Weights of a small GPT-style language model, trained from scratch on English Wikipedia: 2 heads of 64, rotary positions.
Each number is 128 + 24 x the weight over its row's rms, rounded and kept within 0 to 255. Layers, rows and columns count from 0. The size above them is the row's rms in percent of the matrix's.

# layer 11 attention value, 128x128, rms 0.174, rows 123-127, columns 0-63
size [ 98 111 111  98 113]
[[117 168 125  86 122  76 139 107 131 140  94 145 124 146 158 139 124 132 107 102 109 124 124 136 122 156 101 140 143 104 130 134 114 117 162 164 118 160 158 143 146 116 125 104 117 120 104  90 168 144 153 138  61 133 116  80  91  87 130 174 162 117 125 119]
 [120 141 113 118 137  92 140  97 145 144 116 136 123 131 124 127 129 145 140 112 125 142 134 106 106 122 120 168 196  99 160 168 177 120 123 107  89 141 131 109 136 109 134 106 116 157  77 143 127 138 113 120 151 165 148 123  82  99 135 132 130  86 132 127]
 [126 130 132 130 143 167 107 120 132 132 174 132 132 154 124 152 138 150 124 172 162 145  98 157 127 111 144 153 126  84 122 119 151 131 146 124  95  97 109 111 126 178 117 133 113 124 143 127  86  95 118 115 138 104 112 152 178 146 134 127 126 139 159 130]
 [150 109 160 139 125 158 132 125 129 114 121 118 124 106 115 122 139 141 176 165 176  73 199 105 103 111 151 164 152 120 125 130 161 152 119 102 138  88 137 123 130 149 149 117  87 151 132 150 124 101 149 144 106 138 134 133 148 124 161 122 108 117 124 121]
 [135  99 130  92 119 120 103 114 122 123 112  95 170  93 103  76 125 125 104  59  83 114 138 154 167 132 143 149 129 137 148 107 117 147 114 107 145 185 102 159 110 113 129 136 159 130 119 135 120 146 168 150 137 143 144 114  91 104 136  99  66  62 113 132]]
# layer 11 attention output (transposed), 128x128, rms 0.163, rows 123-127, columns 0-63
size [ 94  96  93 106 108]
[[165 126 112  97  92 119 153  97 108  99 113 132 117 156 134 124 148 154 115 128 118 136 129 138  99 160 130 131 152 127 167 145 124 104 132  81 155 197  96  86 176 117 110 135 123  99 114 164 112 161 125  99  91  78 168 133 152 139 133 175 120  87 158 125]
 [132 153 116 176  53 138 139 126 153 150 150 146 109 118 127 153 138 126 132  97 129  81 128 151 164 151 114 124 132 137 136 134 133 144  66 146 112 152 188 152 151 111 107 113 141 117 133 127 104 153 111 145 110 100 139 120 100 136 115 105 120 114 145 103]
 [156 128 112 170 186 128 130  89 126 125 158 132 127  83 133 146 146 132 116 146 165 136 131 153 134 115 114  97 131 181  97 115 152  91 137 136 144  87  99 127 108 148 128 132 132 152 139 124 120  82 117 116 111 160 120 134 140 139 178 112 163  71 123 147]
 [134 148 110 165 192 130 145 152 138 117 108  92 168 153 148  97 115 139 125 135  62 117 108 145 128 137 130 139 140 103 126 166 112  98 158 151 157  65 138 144 115 157 123 165 151  88 110 165 103 122 105 136 158  78 159 118 153 118 118 143 163 151 113 148]
 [ 55  74 140 153 206 148 164 107 125 130 166 123 152 153 137 132 147 100 121 109 116 142 152 140 177 129 137 131 111 153 116 126 146 149 143 121 115 159 100 150  74 152 123 102 111 151 130 158 128 142 183 137 150 100 100 169 153 139 141 104 142 124 136 136]]
# layer 11 MLP up, 640x128, rms 0.186, rows 0-47, columns 0-63
size [109 102  97 104 100 101 102 105 104 100 101  98 103  95  98 101 101  94  98  91  99 102 107 102 103  97 101 107  98  99 101  95 101  99  97 106  97 100  92 100 105 103  94  91 102 107  96 100]
[[ 97 142  88 150 129  80 126 132 130 181 116 138  93 151 124 134 132 115 142 131 129 131 157 143 101 134 115 140 153 159 139 127 122  93 140 143 132 165 153 136 151 134  86 121 120 140 142 152  95  91 150 124 124 132 107 149 117 188 151  84 128  96 164 136]
 [119 129  92 157 139 118 179 140  97 171  80 140 118 106 154 147 135 138 136 123  98 142 122 142 141 127 151 142 108 141 148 157 118 145 108 143 128 124 101 142 163 115 160  88 124  97 113 137 131 101  86  98 100 109  91 143 132 135  84 130 136 130 114  94]
 [102 140 148 166 143 111 115 138 147 159 119 167 128 131 145 170 112  89 149 104 158 171 163 110 117 137  94 146 107  88 104 146 185 128 120 122  65 145 165 129 104 139 131 178 154 113 127 122 119 132 164 140 177 145 111 104 131  79 121  75 122 165 120 162]
 [131 137 152 121 147 127 125 124 104 190 130 146 123 115 138 119 148 101 140 108 180 189 126 122 116 137  99 154 104 111 105 132 140 119  86 141 118  86 141  93 124 106 158 149  51 120  88 111 172 111 130  95 109 136  85  76 124 126 116 151 134 135 121 160]
 [113 127 128 155 141 122 136 122 133 147 126 150 142 107 163 162 156 143 115 106 136 156 155  88 131 124 164  80 103 119 136 105 121 113 146 138 155  86 108  92 127 146 138  98 115 115  77 161 207 121 162  84 112 128 161  80 129 120 114 104 128 130 118 169]
 [130 145 105 140 144 130 190  91 119 144 125 146 111 112 150 116 142 112 150 119 109 120 133 104 156 133 128 163 125 106 112 122 156 119  88 108 142 147 106  76 158  94 112 129 119 149 141 110 147 151  97  90  78  96 117 130 138 155 128 100 192 156 163 102]
 [144 119  84 152 139  95 144 148 108 113  80 146 103 123 125 136 117 144 116 158 107  99 101  93 162 100  88  91 106 116 184 139 133 105 114  85 139 156  99 152 175 110 149 137 145 143  90  69 130 117 158 126 147 123 134 188 116 153 109 103  83 109 131 125]
 [105 114  76  91 129 145 190 141 142 142  93 145  92 123 115 156 115  86  62 149 105 144 114 113 150 132 135 110 162 101 163 103  86  79 128 106 171 176 147 111 157  78 112 134 145 130 162  93 106 147 123 113  97  75 117 116 108 108 117 124 115 139 150 106]
 [145 134  89 111 146 109 155 118  98 126 101 155  69 100 157 110 166 155 161 116 144 103 141 138 159 125 119 111 154 176 135 131 136 156  71 158 133 101 126 104 149  82 115 153 107 130  76 143 129 127 123 154 150  92 119 135 121 106 114 119 104 127 146 154]
 [136 144 141  97 128 108 169 121 156 147 130 141 142  95 141 129 111 110 151 127  88 137 185 126 121 163 127 132 163 155 131 100 101 138 126  99 194 115 116 155 144 145  96 124 116 140 109 159 129 137 139 138 161 162 163  81 139 163 129 121 108 173 153 120]
 [131 145 143 125 135 123 133 123 102 134 150 153 121 136 171 121 152  77 122 154 153 112 151 159 150 161 125 116 164 120 132 163 135 101 128 129 152 119 162 139 146 126 136 146 151  72  97  86 142 115 105 198 119 147 135 118 122 141  63 110 112 127 134 126]
 [114 162 125 125 157 109 130 115 104 129  83 133 116 102 136 162 116 155 112 119 122 134 108 132 120 158 120 156 103 183 125 116 122  78 145  87 104 101 122  93 121 122 148 159 120 128 129 116 121 125 114 126 122 125 101 128 111  99 130 148 123 114 142 142]
 [125 120  96 127 134 117 113 123 146 140  91 148 117 125 144 139 135 126 158  63 179 118 168 133 160 172 120 119 143 137 112 113 111  96 144 124 154 156 173 107 143  93 146 106 106 120 116 155 129  85 122 110  82 142 120 142 146 118  88 109 117 157 140 128]
 [120 164 117 126 133 108 180 155  64 126  86 150 123 145 130 147 127 120 158 107 135 112 140 126 135 127 130 127 143  97 105 119  94  86 116 153 109 115 133 105  74 123 118 136 153 126 110 124 168 140 100 105  75 124 135 151  87 123 172 134 107 145 155 176]
 [ 93 123  66 116 122 106 131 119  87 162 130 146 136 136 140 160 118 137 133 152 178 133 150 121 135 176 123 127 109 152 170 181 121 132 151 124 115  98 118 143 122 157 152 128  78 114  93 155 114 133 151 130 128 165 112 141 141 155  78 128 100  88 128 128]
 [ 96 178 125  97 130 105 117 143 136 127  94 149 121 149 157 118 133 148 113 137  85 138 169 142 141 130  99 134 157 131 118 133 140  98 128  88 122 109 125 104  83 135 108 159 140 112  87 137 123 104 140 106 122 110  93 135 118 139 127 107  87 124 141 125]
 [109 102 123  97 137 107 142 156 117 164 140 150 124 117 155 172 156 111 109 121 135 121 107 123 122 137 131 136 136  89 140 145 127 163 134 148  99 157 146 129 155 109  86 108 125 127 121 101 110 114  99 110 116 111 109 149 123 173 161  91 152 132 201 125]
 [124 157 135 141 147 130 183  99  85 135 149 156 147 154 137 147 133 115 152 139 118 151 123 123 107 103 111 124 147 139 103 118 157 101 137 103 133 155 146 118 113 149 133 120 121 134  80 107 112  87 109 114 155 127 155 116  70 123 134 116 126 128  86 132]
 [118 192 135 156 145 138 152 113 141 123 101 155 107 159 145 119 108 114 152 122 100 156 120 112 125 136 160 160 129 110 117 127 146  88 106 103 152 156 121 112 149  88 145 118 133 151 150 128 133  79 140 127 114 157  81 126 120 143 156 149 137  80 153 158]
 [150 158 124 139 133 121 154 164 117 128 120 175 105 120 138 168 113 160 102 155 128 121 100 135 108 100 156 140 164 125 143 128 163  91 106 150 139 104 161 109  92 163  85 176 128 110 144 132 142 159 104 120 129 122 111 158 191 122 156 123  95 126 133 145]
 [127 113 141 122 147  53 120 123  87 139 111 148 133 154 134 173 107 144 147 124  95  98  77 100 151 137 112  95 145  92 137 147 123 143 116 126 125 123 148 120 149  93 133 110 106 117 146  69 143 146 108  99 130 104  92 107 102 159 143 128 133  96 142 174]
 [115 177 155 158 137 154 116 147 120 142 151 129 160 171 169 162 141  94 139 159 103 136 128 127 115 185 115 155 142 142 105 124 141 121 155 113 126 151 125 142 117 136 125 181 141 137  80  99 101 144 135 112 100  98 148 109  98 129 127  95 147 117 175 134]
 [104 156 150 125 148 120 104 171 120 125 118 157  94 154 118 124 198  97 114 112 147 177 124 126 132 151 164 125 103 152  97 138 141 165  82 106 147 142 134 144 154  74 147  99  94 144 122  97 142 179 143 138 106  88 117 142 102 120 123  91 116  93 124 131]
 [128 171 129 141 139  93 118 137  86 148 116 150 156 133 132 126 109 133 175 119 129  94 113 142 114 127 137 160 138 118 149 119 149 157 134 107 127 163 140 138 141 132 152 137 108 125 114 104 153 117 121  79 109  90  83 141 147 167 107 137  92 147 143 125]
 [133 147 114 135 140 130 136 116 151 157 121 145 133 113 131 134  85 110 161 169 123 121 103 152 144 109 138 194 107 103 131 117 132 115 124  97 140 141  96 151 115 129 112  88  66 160 150 123 144 133 171 137 106 145 154 161 116 178  69 148 141 128 170 155]
 [106 120 109 103 125 155 161 138 144 127 120 143 148 141 121 137 150  58 133 102  90 115  93 111 175 140 119 106 124 143 156 125 117 120 139 110 141 104 148 130 168 119 128 143  70 156 135 134 125 139 117  89 110 115 136 137 114 114  93 123 102 107 136 107]
 [141 137 122 115 137 124 112 159  69 145 129 152 131 185 133 127 151 109  94  98 101 131  94  91 116 108 156 133 155 161 136 153  91 119 122 160 188  92 155 146 131 127  72 109 135 129 142 119  97 103 100 134 151 105 133 123 133 120 148 120 112 132 125 161]
 [146 161 116 138 126 120 124 164 115 150 166 148 152 112 122 147 171 118 125 170 115 151 137 122 123 154 136 121 110 115 126 128 112  98 140 141 158  87  97  99 116  72 123 138 128 165 139 107 164 130 147 164 137 123 129 139  90 154 154 151 124 125 132 131]
 [124  94  86 183 146 115 125 128  90 129 121 133 148  98 149 115 152 121 163 151 109 105 103 125 112 146 131 127 134  79 118 151 100  96 112 137 128 142 110 119  74 139 104 192 119 134 119 115 122 152 102 141 135 111 130 155 127 151 192  88 100 152 131 168]
 [150 133 138 135 136 118 138 148 112 175 166 149 112 102 159 165  56 111  93 142 133 132 131  95 135 185 152  64 134 137 120 128 132 135 115 127 157 116 122 116 133  95  94 115 152 118  93 112 106 141 107 124  96  71 149 111 137 176 121  80 120 118 138 175]
 [125  98 103 140 165 154 158 160 140 120 148 130 122 116 155 119 115 114 135 151 129 141  83 156 122 125 132 113 118 137  98 142  83 104 142 134 163 126 126  68 126 148 116 182 118 109 126 161 149 131 148  99 134 148 103 118 138 125 172 153  92 140 145 130]
 [118 140 100 126 146 153 169  99  96 126 143 131 105 108 131 143  84 108 146 131 100 142 104 141 145 131 114 135 127 148 124 129 119 128 156 105 129 169  96 106 158 103  71 134 112 125 112 138 153 117 157 198  96 122 128 162 139 126 152 164 145 110 128 144]
 [136 139 134 165 105 139 151 138 109 127 117 204 124 184 180 142 150 140 119 156 169 130 101 115 115 130 135 129 149 115 126 140 145  89 119 163 117 110 112  74 143 132 139 142 102 112 163 133 133  63 140 135 103  68 108 180 114 125 159 128 120 156 157 139]
 [117 136 103 143 137 101 138 165 127 144 167 145 136 136 143 119 179 140 129  85 142 169 110 130 135 145 137 151 158 105 108 147 150 106  79 126 164 106 193 130 138 135 156 175 124 122 149 151 103 107 100 145 102 109 135 130 126 122 141 141 132 142 154 184]
 [153 120 104 125 133 126 215 159 115 164 119 131 108 107 159 144 166 134 102 101 120 143 118  80 110 114 142 107 138  93 155 143 121 141 108 127 140 166 104 102 129 115 119 168 139 111 124  93 153 129 130 103 163 125 110 134 123 137 165  90 138 132 159 133]
 [150 139 129 134 136 102 147 128 143 136 142 160 128 144 117 161 124 110 148  78 104 117 135  74 179 159 116 100 143 134 124 120 111 142 120 127 103 118 170 147 121 122 147 119 117 157 150 145 155 140 119 107 103 136 109 172  62 130 113 138 114 168 112 148]
 [131 125 110 116 109 127 119 141 146 152 126 145 139 103 110 118 182 120 147 120 171 117 122 144 157 141 123 165 140 129 133 132 143 124 154 117 131 164 109 135 122 128 137 170 122 156 122 105 148  84 106 172 123 127 112 163 150 146 131  99 120 132 144 153]
 [ 79 148 126 145 158 103 142 153 139 131 133 130 142 151 133 146 111 151 108 177 148 147 125 105 151 125 109 162 132 156  82 164 150 143 137 148 108  90  84 126  78 170 165 140  87 157 107 155 131 105 160 137  86 127 103  67 121 166 134 145 132 151 106 131]
 [107 170 109 142 146 140 152 121 150 130 142 129 130 129 134 172 178 131 147 143 101 135 161 132 163 119 130 158 112 146 140 122 112 105 118 143 146  83 147 111 124 144 129 195 111 127  84 179 141 129  96 136 164 138 120 112 132 150 154 144 129 122 127 131]
 [124 181 133 145 152 148 119 140 119 149 104 152 130 117 139  78 145 122 127 121 132 145  95 140 147 132 126  81 152  90 118 213  98 110 114 119 144 119 122 133 114 109 161 142 114 137 126 170 122 120  84 101  90 104  97 124 135  78  95 148 145 121 128 132]
 [101 136 157 127 156 138 138  84  89 126 122 129 113 152 131 161 195 144 163 145 171 107  87 126 130 134 113 140 142 125 157 143 118 134 128 130 120 114  92 105 119  90 150 142 128 110  77 152 144  91 124 122 118 150  93 114 123 145  97 171 136 142 125 145]
 [153 155  93 149 139 153 130 116 152 133  72 149 153 141 138 133 144  94 137 136 152 121 136 146 144 127  83 114  88 131 155 145 160 108 151 114 137 125 167 168 154 121 134 139 130 118 122 159 132 163 115 108 137 122 129 131 109 152 129 192 113  94 125 161]
 [111 178 122 145 133 141 140 151 153 155 134 122 130 130 110 126 111 120 143 105  88 123 151  95 153 143 150 133 110 128  77 129 140  99 132 129 108 139 163 118 156 171 106 128 144 147 126 114 146 116 116 176  88 166 139 113 135 135  91 149 126 145 135 135]
 [ 88 129  75 109 121  92 110 149  72 176 124 170  69 147 138 153 149 110 122 104 108  85 138 116 144 148 146 158 158 130 164 117 152 125 156 109 134 110 119 149  95 112 118 159 131 147 143 102 119 120 114 106 120 129 113 107 161 109 174 158 144 126 111 115]
 [138 115 141 143 149 133 138 109 139 151 138 153  89 113 150 154 134 118 131 129 134 109 175 141 144 140 144 130 161 173 109 135 149 144 165 159 116  99 149 145 123 115 156 127  92 159 154 140 111 134 128 125 111 142 116 126 129 146 175 139 138 105 127 163]
 [127 163  95 132 125 109 116 144 107 146 137 164 126 104 126 117 157 115  60 100 156 175 166 158 111 143 103 152 150 177 129 167 123 154 164  97 110  86 126 161 117 133  71 153 108 123  89 131 152 102 149 122  92 120 106 122 139 117 137  90 105 120 126 152]
 [119 150 145  87 167 146 158 106 130 132 149 135 148  99 145 131 150  91 137 155 111 133 138 112 127 102 105 142 140 132 129 130 103 142 120 126 164 138 129 141 136 112 125 105 110 124 135 130 172 124 185 126 119 152 120 167 148 132 164  79  79 112 154 132]
 [103 119 111 126 128 131 133 114 106 121 120 145 109 167 148 123 129 130 153 128  99  99 125 131 144 182 124 127 135 131 107 148  78 140 124 140 125 114 158 113 103 140 112 128 109 135 101 115 152 122 116 168  92 123 122 133 167 151  69 137  74  89  98 132]]
# layer 11 MLP down (transposed), 640x128, rms 0.192, rows 0-46, columns 0-63
size [102  99  97 111 109 102 101 100 111  99 103  98 106  95  78 102 100  93 100  91 100 103 123  99  95  91 104 112 104  90 105  96 107 106  88 117  77 105  93 104 108 104  98  84 107 102 107]
[[156 133 130  79  82 109 124 147 111 103 138 124 138 168 138 117 127 135 134 109 112 111 153 112 136  99 125 127 108 114 170  97 112 133 147 135 115  75 144 120 101 133 127 114 118  93 131 103 146 165 161 110 121 121 136 125 145 123 110 112 139 158 128 103]
 [101 129 154 115 129 118 155  70 158 143 146 122 117 145 138  97 220 108 130 117 127 131 139 147 141 105  88  91 146 183 114 114  81 102 109 130 113 133 146 131 126 124 146 142 127  98 123 100 137 127  98 119 183 118 120 163 127 135 123 141 103 101 126 137]
 [170 143 100 102 106 136  82 131 158 134  69 114  98 106 103 114 122 160  87 149  97  76 144  88 112 124 184 138  89 112 138 119 113 132 121 111 147 128  87 171 155 101 107 100 138 130  99 202 161 147 113  85 104  94 134 133 118 135 152 110 108 128 145 137]
 [166 187 120 150 125  85 130 118  65 112 116 133 130  63 160 138 148 111 124  98 107 112 123 126 117 120 149 129 133 161 119 144 129 144  92 126 129 109 129  92 100 153 119 107 125  95 131 189 114 190 103 134 122 126 129 138 151 132 165 137 136 141 121 108]
 [139 109 118 132 116 111 145  95 125 135 119 119 116 147 136 122  97 123 133  95 127 120 104 109 151 131 141 109 116  73 143 132 150 138 166 155 112 133 126 129  92 139 173 160  98 131 104 125 163 124 111  92 124  90 165 171 163 151 111 139 138 129 150  80]
 [155 136 133 126 111 134 105 131  74  88 189 125 152 129 127 105 131 115 152 156 141 145 136 144 123 105 110 148  74 144 149 136  95 142 134 129 108 140 123 163 131 107 147 111 157 113 113  96 108  85  72 104 172 117 131 104  94 161 160 140 131 148 111  97]
 [129 146 153 123 131 114  95 126 150 107 134 132 141 138  90 137 112 150 136 122 162 140 107 145 127 212 164 116 148 185 112 136 107 150 140 133 159 105 169 125 117 164  90  84 103 146 144 202 168 134 108 143  95 115 113 102 136 124 139 145 139 108 141 111]
 [135 125 177 127 109  87 112 133 179 140 146 136 129 138 132 122 137 140 123 129  79 173 148 117 171 127 141 141 166 158 121  93 157 160 127 167 111 125  99 147  97 135 120 117 154 117 130 116  87 114 124 113 165 160 112 121 104 166 137 172 123 123 110 139]
 [132 112 103 136 132 116 142 145 123 156 117 121  67 106  95 144 126 111 171  97 143  90 104 118  97 115 144 149 126 162 151 125 149 150  95 138  97 125 109 115 151 137  84 111 131 144 124  93 147 145 135 157 159 113  88 107 137 161 111 151 166 123 127 105]
 [109 162 140 120 112 112 125 143 131  94 138 179 145 118 137 124 126 141 138 132  69  78  95 139 139  90 143 127  90 138  97 145 102 110 124 111  94 110 103 126 101 144 174 153 141 177 154  80 114 132 119 122  97 107 113 156 153  77 131 101  85 157 101 107]
 [ 66 138 156 126 150 143 138  99 149 137 111 132 143 109 137 149 129 136 113 131 145 128 146 172 133 108 101 156 145 114 129 103 141 146 163 140 104 128 106 129  93 127 114 106 171 132  96 113 112 146 163 109 174 126 127 114 110 102 132 161 195 123 135 130]
 [100 131 140 136 143 143 124 118 135 128 152 125 154 159 136 120 161 112 115  70 126 150  85 132 158 149 133 106 158 116  97 141 143 134 135 125 120 161 150 107  95 159 115 120 154 154 184 140  90 140 141  97 141  96  93 144 116 136 151 169 117 160 126 135]
 [145 128 183 160  95 132 185 156  70 105 111 134 145 131 115 149 114 142 102 141 114 118  78  72 115  79 110 136 136 110 133 140 147 141 101 119 106  98 123  93 127 163  82  92 153 143  90 113 134 120  97 159  83 161 119 140 114 111 129 117 151 124 119 149]
 [127 129  88 117 139 106 144  97 124 127 157 151  97 111 121 151 134 111 177 123 141 146 111 152 122 108 105 189  94 137 144 179 129 159 106 138 147  97 158 134 129 143 143 119 148 178 103 144 130 138 110 121 134  94 119  93 135 148  97 154 117 172 134  97]
 [135 101 149 145   0 147 130 129 110 120 157 136 118 121 134 156 135 156  93 163 180 106 102 131 122 120 149 117 150 124 147 157 119 154 133 133 140  94 112 127 117 139 105 113 115 119 146 199  89 143 121 144 125 134 123 106 155 117 145 106 142 102 147 116]
 [125 126 135 144 144 117  98 104 118 135  85 121 138 106  93 137 131 145 111 114 168 133 125 130 116 133 131 124 133 168  95 106 129 123 133 167 133 124 135 148 106 153 124  83 112 116 111 139 127 167 104 147  99 124 151 140 166 135 144 115 108 120 113 124]
 [127 128 171 166 105 103 118 103 141 106 104 120 136 133 113  96 161 143 121 205 102 150 148  92 132  86 115 122 122 105 142 122 102  84 129  88 126 114 109 152 136 119 143  99 134 135 141 128 131  91 134  80 122 132 156 132  96 161 151 165 121 117 138 176]
 [134  90 154 136 134 145 131  95 126 119 115 131 106  87 133 101  92 110 148 110 100  98 145 161 124 149 139  79 124  87 180 112 108 133 105 142 184 126 116 109 114 158 124 138 155 129  98 133 136 148 150 114 114 132 113  76 163 106 116 120 132 153 128 124]
 [ 75 103 104 102  80 140 118 168 123 142 135 171 172  89  99 152 119 115 109  75 141 114 113  93 162 127  77 103 124 164 129 141 114 167 195 130  97 131 172 124  80 118 143 168 129  86 139 141 107 131 125 150 114 111 149 123 143  99 110 112 119 106 111  92]
 [101 111 108 106 107 120 129 113 121 152 131 106 123 121 111 106 147 101 156 143 161 142 162 120 116 176 146 103 101 105 135 167 133 177 165 116 139 130 143 153 184 116 134 115  94 128 118 128 140 105 146 151 123 132 138 106 101 128  94 113 151 152 165  79]
 [111 135 146 124  93 106 104 109 165 163 147 108 156 155 141  66 127  93 125 137 131 131 148 140 131 117 138 138 161 130 157 132 118 134 132 106 157 196 135 127 138 122 126 165 124 124 122 178 146 130 159 153  84 101 110 118 131 112 154 140 149 157 136 119]
 [140 116 106  99 112 110 142 135 126 109 148 124 137 142 102 114 113 126 127 126 106 104 118 118  92 117 158 153 114 127  99 167 169 115 128  97 121 118 123 142 153 120 103  72 161 147 119 128 136 119 106 120 154 145 171 145 126 137 170 100  60 124  90  95]
 [112  87 135 124 143 126 140  94 152 135 117 136 103 120 152 114 125 105 178 135  54 102 122 135 101 158 147 115 132 107 132 120 130 128 149 122 151 129 137  97 148 103 153 101 132 144 125 129  99 129 151 109 144 122 103 109 127 149  97 131 106 120 172 133]
 [163 126 123 158 196 136 138 119 116 142 135 148 161 128 101 127 105 128  94 152 144 147 148 154 133 113 110 143 120 121  89 137 141  64 120 122 143 117 136  89 117 153 135 123 149  28 111 121 142 149 140 118 100 143 165  89 150  79 128 138  98 165  83 130]
 [121 104 136  97  46 128  88 134  89 130 155 124 139  98 119 130 133  88 137 127 109 155 144 128 130 151 119 132 166  96 165 134 123 150 126 127 121 151 144 111 130 111 121 136 130 100  86 153  86 134 111 106 138 126 112 108 148 150 168 175 123 154 176 155]
 [ 98  89 144 125  67 141 150  97 122  85 103 103 153 164 122  76 137 156 131 143 138 125 133 123 113 121 138 143 134 131 157 144 139 104 156 144 131 145 105 127 118 120 126  73 185 109 168 100 129  89 102 178 121 118 146 115  97 149 155 131 136  95 139 131]
 [156 149 127 131 155 151 136 134 127 142 137 128  78 109 147 142 167  97 146 103 111 163 150 164 147 154 132 107 104 112 124 127 158 166 132 123 112 131 120 132 132 124 112  91 140 144 109 118 136 150 125  97 155  76 122 109 134 151 118 109 122  94 118 110]
 [131 107 110 133 116 132 140 113 120  70 107  73 118 104 153 117 122 168 105 107  97 101 156 129 128  76 112 103 143 104 111 169 141 131 168 176 121 152 130 125 122 129 132 131 119 114 113 141 138 126 150 102 107 150 117 133 123 130 108  99 127 128 169 113]
 [151 173 177  91 137 137 114 100  94 152 133 134 114 128 105  88 116 113 107 110 127 144 101 122 112  88 120 129 151 163 151 104 137 133 120 126 133 155 160 140 133 130 104 139  95  92 125 145 130 126 144 123 146 121 138  94 119 120 150 119 150  87 170 130]
 [ 98 162 123 131 131 116 104 122 126 118 119 132 159 164 123 139 155 113 159 102 131  95 122 152 177 104 106 143 176 145 123 121 134 130 115 162 105 136 141 154 111 161 134 130  78 156 137 126 162  92 180 176 170 176  81 153  99 111 123 135 100 141 135 130]
 [102 104 121 107 151  80 144 117 131 164 102 171  89 127 141 131 124 171 151 151 174 153  92  60 125 111 138  91 115 131 147 139 102 128 153 112 128 176  94 164 124 168 149 101 121 114 106 107 127 127 132 128 165 141 126 146 131 132 110 148 149 129 114 102]
 [154 117 153  98 146 132 158 137 138 142 139 188 139 142 108 117 136 120 113 139  88 160 134 152 134 119 146 129  83 159 123 123 167  98  76 144 126 143  96 161 135 108 107  75 109 128 153 125 100 136 133 129 122  93 130 131 126  86 134 120 121 109  82 165]
 [112 127 160 154   6 163 131 140 117 136 141 156  74  99 119 133 120 107 142 157 134 112 114 124  94 105 164 126  88 134 129 180 135 150 144 125 113 171 116 140 193 111 134 121 127 131 123 174 123 131 103 123 150 136 119 162 132 122 179 114 130 165 137 126]
 [142 119 103 129 107 145 141 139 113 147 131 125 107  89 156 105 106 106 126 152 110 108 111 131 122 160 146 136 161 123  59 106 109 138 117  98  92 140 134 139 109 165 100 107 121 105 111 135 112 141  91 108 185 110  99 139 164  97 136 141 139 105 124 178]
 [155 170 147 118 127 129  99 125 143  62 135 132 116 105 138  73  98 183 131 157  81 104 136 125 129 153 119 132 139 145  87 101 156 143 135 123 127 135 106 146 106 155 100 153 113 108 126 130 162 140 138  98 141 118 112 106 124 152 110 157 137 102 173 158]
 [114 113 137 154 144 119 163 121 121 123 106 129  92 141 141 116 101 172 133  97  96 131 135 141 152 132 158 106  82 152 108 153 132  82 114 135 128 122 133 133 140 124  86 113 128 113 168 127 125  97 118 131  93 134 124 117 121 121 154  97 141 110 112 115]
 [111 122 151 134   5 110 124 154 111 148 116 162  86 173 136 145  90 132 142 119 144  85 150 104 127 108 135 108 134 122 120 138 122 109 153 111 140 107 153 110 122 147 143 141 112  96 137 117 143 131 138 111 132 148 117 150 122 137 120 133 115 138 112 102]
 [113 108 138  45 128 104 135 123 147 137  79 110 100 117 146  99 142  86 148 107 137 143 134 138 114 138 144 146 156 127 156 111 109 146 124 156  89 134 141 130  70 113 133 122 155 142 163 148 121 152 124  99 122 108 140 181 165 129 123 134 124 113 133 149]
 [ 97 116 143 106 129 119 155 126 139 161 148 124 135 122 156 147 112 124 115 130 111 132  78 141 169 126 143 139 151 136 153 132 160 171 130 142 124 114  94 132 176  82 144 125 128  80 154 150 122 119 123 148 140 137 156 107 109 138 115 127 149 125 132 134]
 [130 136 121 155 133 135 152  89 116 135 131  92 127 122 120 123 166 105 125 105 123 109 145 117 154 127 176 117 173 151 116 130 119 129 139 102 109 136 139 133  86 158 115 134 141 116 135 109 117 123 117 127 138 132 133 102 133 175 142 156 143 114 119 143]
 [110  86  92 122 188 158 149 108 168 110 116 132 153 143 112 140  89  95 142 138 110 142 124 100 159 124 100 124 149 122  84 140 123  85 163 132  97 151 137 111 134  62 124 130 103 123 112 116 147  95  70 115 147 125 106 140 118 168 122 153 111  82 125 120]
 [147 193 191 123 106 159  57 132 117 148 117 177 143 133 113  86 142 151 136 115 153 116 104 120 133 129 135 154 137 128 121 159 134 100 114 160  86 131 106 110 139 101 121 135  94 119 152 170 103  98 130  94 134 123 122 120  87 119 143 110 145 102 104 102]
 [123  97 132 102 120 111 146 112 117 123 125 121 146 145  82 107 171 143 119 143 136 113 113 143  69 108 131  91  87 162 118 173 131 120 120  83 122 132 157  82  85 147 173  92  95  83 131 164  98 174 144 121 116  86 138 136 114 133 134 147 129 121 133 135]
 [155  89 168 113 103 131 112 125 160  77 139  87 143  96 134 106 129 146 127 121 117 149 115 125 134 130  96 116  97  87 148 100 118 108  93 157 124 134 147 133 125 107 161 120 128 111  92 132 129 124 125 103 125  77 165 159 111 165 120 119 151 145 120 146]
 [123 139 105  98 173 102 100 175 171  95 139 160 115 149 166 118 116 145 118 145  96 107 119 141 170 122 105 122 100 152 160 185  98 135  81 173 172 159  99 134 136 141  90 133 126  84 113 131 140 144 115 121 153 140 117  99 172 126 132 104 109 154 110  92]
 [143 149 175 128 104 113 110 123 147  87 158  88 122 153 138 137 140  93 144 152 131 136 115 115 107 125 128 120 123 119 136 132 122 158 120 126 155  98 115 123 156 131 108 168  92 137 140 113 112 101 137 137 149 103 158 115 157 113 140 150  95 146 140 137]
 [172  60 132 128 123 124 124 105 133 142 144 132 143 104 109  83 120 111 104 130 126 134 119 142 112 132 126 118  68 135 130 121 129 198 138 128 144 116 133 141 134 142 102 107 104 115 158 139 123 153 129 120 120 120 150 135 190 116 145 126 150 166 161  96]]